config = dict(
    n_layer=16,
    d_model=64,
    n_head=2,
    n_kv_head=2,
    head_dim=32,
    d_mlp=128,
    vocab_size=8192,
    activation='tanh_gelu',
    norm='layernorm',
    norm_place='pre',
    norm_eps=1e-05,
    positions='learned',
    qk_norm=True,
    attn_scale=0.177,
    bias='qkv',
    tie_embeddings=True,
    parallel_block=False,
    init='trunc',
    init_std_qkv=0.0625,
    init_std_o=0.011,
    init_std_up=0.0625,
    init_std_down=0.011,
    optimizer='soap_variant',
    lr=0.0193,
    beta1=0.95,
    beta2=0.95,
    weight_decay=0.038,
    lr_head=0.0124,
    warmup_steps=31,
    schedule='wsd',
    decay_fraction=1.0,
    decay_shape='linear',
    final_lr_fraction=0.0,
    batch_tokens=65536,
    seq_len=512,
    doc_mask=True,
    train_tokens=138400000,
    steps=2112,
    dataset='wikipedia_en',
)
Each number is 128 + 24 x the weight over its row's rms, rounded and kept within 0 to 255. Layers, rows and columns count from 0. The size above them is the row's rms in percent of the matrix's.

# layer 13 MLP down, 64x128, rms 0.427, rows 0-63, columns 64-95
size [137 102 102 102  78 101 101 113  87 101 122  92 107  87 103 100 109  96 105  99 100  85  95  92  95 100  95 112  91  97 111  95  86 101  98  95 113  91 105 102 138  93  88  93  99  93  87  93 100 112  98  92 101  93  95 116  85  88  97  96 105  97  99 105]
[[101 123 130 164 113 138 120 129  80  83 125 137 112  97 129  93 142 153 128 168  72 126 138 127 132 146 114 121 125 110 120 112]
 [ 97 116 131 123 151 133 120 132 166 123 247  88 139 103 124 121 135 119 120 171 111  98 152 129 148 113 113 120 124 143 134 139]
 [116  98 115  94 117  84 133 165 105 157 158 154 150 152 140 124 112 108 125 121 103 127 113  92 172 161 128 117  68 143 104 131]
 [159 142 133 145 111 145 141 132 176 159 220 136 136 109 131  88 186 161 149 145 160 145 119 150 103 129 103 190 114 122 114 109]
 [127 105 121 108 147 109 132 116 166 152  65 139  89 135 124 128 165  82  99 145  94 141 127 115 164 120 113  86 127  81 113 153]
 [122  95  98 142  94 168 122 108 118 102 125 136 137 108 124 119 137 107 180 118 126 110 113 124 145 129 116 106 127  94 143 139]
 [162  72  99 112 114 111 127 117 181  82 109 105 130 100 118 138 122 125 129  99 132 153 113 116 118 130 128 135 156 133  98 118]
 [ 78 124 118 150 118 151  86 100  94  81 126 114 120 138 174 144 121  70 122 147 116 104 122 147  84 119 129  76 149  97 129 134]
 [108  88 169 142 139 120 179 149 121  73  79 158 107 114 115 101  99 144 125 122 123 129  94 129 132 117 134 124  92 100 147  93]
 [146 121 125 104  90 147 123 109 108 142 113  78 135  97 130 170 162 149 130 154 118 115 136 136  95 125  94 103 108 167 117 110]
 [137 131 146  95 144 104 166 167 150 108 213 102  98 121 114 143 107 126 120 140 157 186 133 131 129  82 150 140 144 158 120 130]
 [163 141 113 102 169 160 142 121  82 117 125 131 130 121 162 109  95 102 121 135 144 116 114 137 108 131 112 107 152 116 106 149]
 [148  90 125  99 100 139 122 131 133 107  98 109 141 156 104 119  86 114  91 101 127 111 106 178 146 150 126 138 111 130  94 128]
 [123 157 108 138 131 109 136 111 185  93 121 143 153 159 112 129 112 191 147 117 127 123 156 166 176 135 151  72  86 129 143 139]
 [123 137 154 136 114 124 120 133 132 136 118 148 136 107 173 129 105 109  92 127 131 115 114 140  94 143 134 152 108 128 120 146]
 [146 124  94 153  93 110 168 127 129 177 147 163 143  95 162 141 140 133 114 122 150 139 119 139 111 155 160 158  97 135 114 127]
 [157 109 114 105 178 111 105 135 173 149 124 118 120 165 103 126  96 120 159 113 133 111 131  99 132 132 128 122  90 138 132 114]
 [147 150 138 130 178 140 114 167 150 140 170 154 116 116 160 117  93 129 144 114 161 136 152 134 145 119 147 105 191 115 105 121]
 [179 108 121 121 151 133 100  98 111 105  83  88 131  99 137 141 135 146 135 139 135 117 111 135 151 130 128 117 106 157 171 138]
 [126 120 119  93 139 165 124  99 118 151 146 160 139 138  98 140 135 112 126 136 127  71 157  95 114 132 101 168 110 135 135 172]
 [106 117  70 135 154 136 143 113 157 133 184  66 119 180 114 105 106 128 106 138 150 142 132 108 124 120 141 146 159  75 111 143]
 [109  88 124 179 175 148 121 162 171 139 152 155  98  88 103 171 145 107 130 112 102 141 132  89 127 157 133 143 135 102 111 109]
 [117 100 140 133  84 128 139 187 144 112  84 106 145 174  81 165 136 133 102 135 162 103  96 133  95 126 126 138 114 109 137 123]
 [112 115 119 141  91 137 165 127  83 110 178  86 157 151 172 102 102 133 146 107 137 166 124 158  92 159 165 150 140 118 137 127]
 [170 137 136 146 121 104 126 137 132 132  96 174 129 128 130  87 127 135 158 135 118 126 122 145 132 162 124  98 124 117 106 129]
 [129 129 183 164 127 108 144 115 108 134 189 136  90 127 134 168  96 187 126 108  95 108 153 129 168 134 105 107 136 146  82 117]
 [138 123 160 117 130 128 129 145 103 108 223 112 111 136 111 109 128 117 109 119 132 131 134 138 124 115 133 121 142 147 168  83]
 [141 110 132 121 135  77 119 104 148 108  90  78 105 145  90 100 128 101 154 127 157 153 122 112  95 133 142 126 139 154 122 111]
 [131 149 106 135 130 178  78 104 148 115  65 113 136 129 160 103  94 133 121 173 139 134 158 122 148 126 133 118 175 135 108 113]
 [116 157 127 149  92 146 149  94 116  85 156 115  89  96 147 139 133 112 139 101 180 134 151 142 105 134 173 135 146 122 155 127]
 [ 98 157 113  94 109 105 130 128 157 160  80 112 127 151 156 126 135 125 153 105 153 136 162 120 102 165 125 146 115 150 133 135]
 [142  87 120 167 143 140 143 102 151 133  74 108 107 162  94 134 160 132 166 141 129 146 135 131 144 151 113 149 154 152 119 147]
 [146 116 133 101 106 103 143 106 118 136  59 114  95 148 123 105 147 119 101 105 135 130 154 107 133 127 162 134 121 151 106 165]
 [129 136 108  90 137 134 126 153 109 109 117 145 160 139 124 141  94 153 128 163 121 104 109 116 129 105 129  94 125 137 119 186]
 [124 125 110 110 127 130 118  94 122 130 135 173 126 151 142 166  98 130  93  97 114 118 120 133 141 103 159 125 109 145 152 154]
 [145 113  93 107 136 125 116  91 165 134  77  97 109 104 116 112 130 150 116 136  98 107 143 142  99 122 133 143 156 131 166 146]
 [142 161 113  92 157  75 105 142 130 135  56 127 136  83 153 103 114 105 104 124  92 145 116 174 128 136 137  99 148  82 155 113]
 [126 145 145 100 168 104 163 133  97 116 145 187 113 120 133 143 143 129 113 128 104 104 104  99 134 135  97 108  98 117 123 122]
 [134 156 136  81 159 129 158 110  99 144  77 121 133  83 129 152 102 146 137 153  77 121 114 119 105 125 127 133  87 124 151 118]
 [ 90 162 143 163 142 153 139 130 134 154  89 115 110 152 170 121  95 113 138 122 100 119 127 110 130 140 109 168 191 121 100 127]
 [147 126  73  99 107 120 151 106 138 133 164 150 143 159 173 141 103 136 111 118 168 108 120 122 133 163 139 146 106 176 103 152]
 [130 156 147 145 158 169 115 190 110 166 163  90 157 110 114 104 139 111 150 157 151 142 138 139 113 106 170 129 129  85 113  96]
 [ 79 167 148 144 128 140  92 144  95 135 136 127 115 135 113 107 177  88 179  78 125  83  98 144 124 156 123 118 150 113 126 178]
 [114 114 128 146 112 115 112 123 121  64  86 146 106 136 145 136 110 124 113 119 158 150 124 150 140 137 134 163 103 124 150 114]
 [142  99 180  83 164 123 155 139 126 137 102 124 115 154 131 112  90  62 153 109 128 154 118 146 131 126 169 151 184 109 178 135]
 [138 165  76 128 122 118 152 141  82 133 143 121 153 147  93 124 114 144 147 160  86 151 141 114 154 128 123 139 106 153 122 146]
 [ 95 131  96 153 122 117 129 114  89 134  68 119 124 150 117 130  91  78 135 151 111 136 107 141 146 149 125 127  90 143 122 150]
 [110 145 116 127 102  89 125 115 161 139 147 116 118 112 135 109 149 148 112 166 138 129 155 127 131  95 128 124  89 124 138 123]
 [125 127 111 119 133 146 127 108 115  81 184 112 129 155 130 135 107 106 119 146 146 119 149 158 144 151 160 103 154 113 162 105]
 [152 120 149 101 153 120 124 125 151 128 131 108 128  85 137 183 173 139 125 134 109 167 157 114 127 135 123 119 132 140 104 129]
 [132 170 141 156 109 145 161 136 131 122 125 112  97 111  92 122 182 131 101 117 124  92 153 129 123  95 125 136  97 124 113 115]
 [132 107 104 111 138 125 156 132  88 176  96  98 136 154 146 128 127 137 156 137 116 143 107 139 119 104 119 113 123 100 133 147]
 [140 101 116 103 121 108 115 140 121 106 132  92 139 113 125 164 157 149  77  99 110 160  93 103 104 106 156 138 120 113 149 104]
 [117 138 132  84 142 148 132 124 124 121 167 104 133 146 107 137 127 132 147 119 138 133 139  91 109 141 118 134 175 132 126 142]
 [141 130 116 121 124 145 145 168 109 143  96  97 127 110 144 139  82 118 103 134 157 134 159 126 161 133 110 118 107 141 145 120]
 [124 174 123  90  95 136 136 111  72 125 127 115  82 106 136 141 116  70  91 127 165 121 185 145 104 146 132 141 135 152 160 155]
 [126 122  98 114 179 111 124  97 131 158  80 116 120 124  89 150 114 115 182 118 147 124 132 135 104 133 151 147 130 123 124  87]
 [147 126 173 117 148 167 147 124 134 160 158 130 103 143 110  94 169  84 136 111  83 132 114 117 103 133 114 134 160  48 147 113]
 [155 129 103 146 162 119 101 122 139 120 136 121 117  73 139 151 198 135 132 135 153 145 137 101  90  89 145  92 118 136 135 157]
 [110 130 143 146  82 155 167 157 104 127 200 129 143 156  86 162 136 148  90 123 141 104 118 141 126 135 157  80 111 118 125 122]
 [123 129 156 124 138 127 109 130 155 160 138 176 127 142 122 111 128 187 118 114 112  92 102 117 105 105 132 114 132  96 149 122]
 [142 106 169 117 168 159 153 115 102 133  78 174 147 109 140 100  94 125 152 124 116 136 133 114 138 105  93 129 149 143  91 114]
 [139 121 112 168 134 154  99 110 129 118 158 101 168 120 150 147 175 116 113 141 130  83 131 132 126 112 146 122 129 122 136 152]
 [138 105 157 134 144 118 125 144 162  71 177 108 104 146 107 129  78 144 131  75 124 112 103 157 117 153 133 127 109 146 141 130]]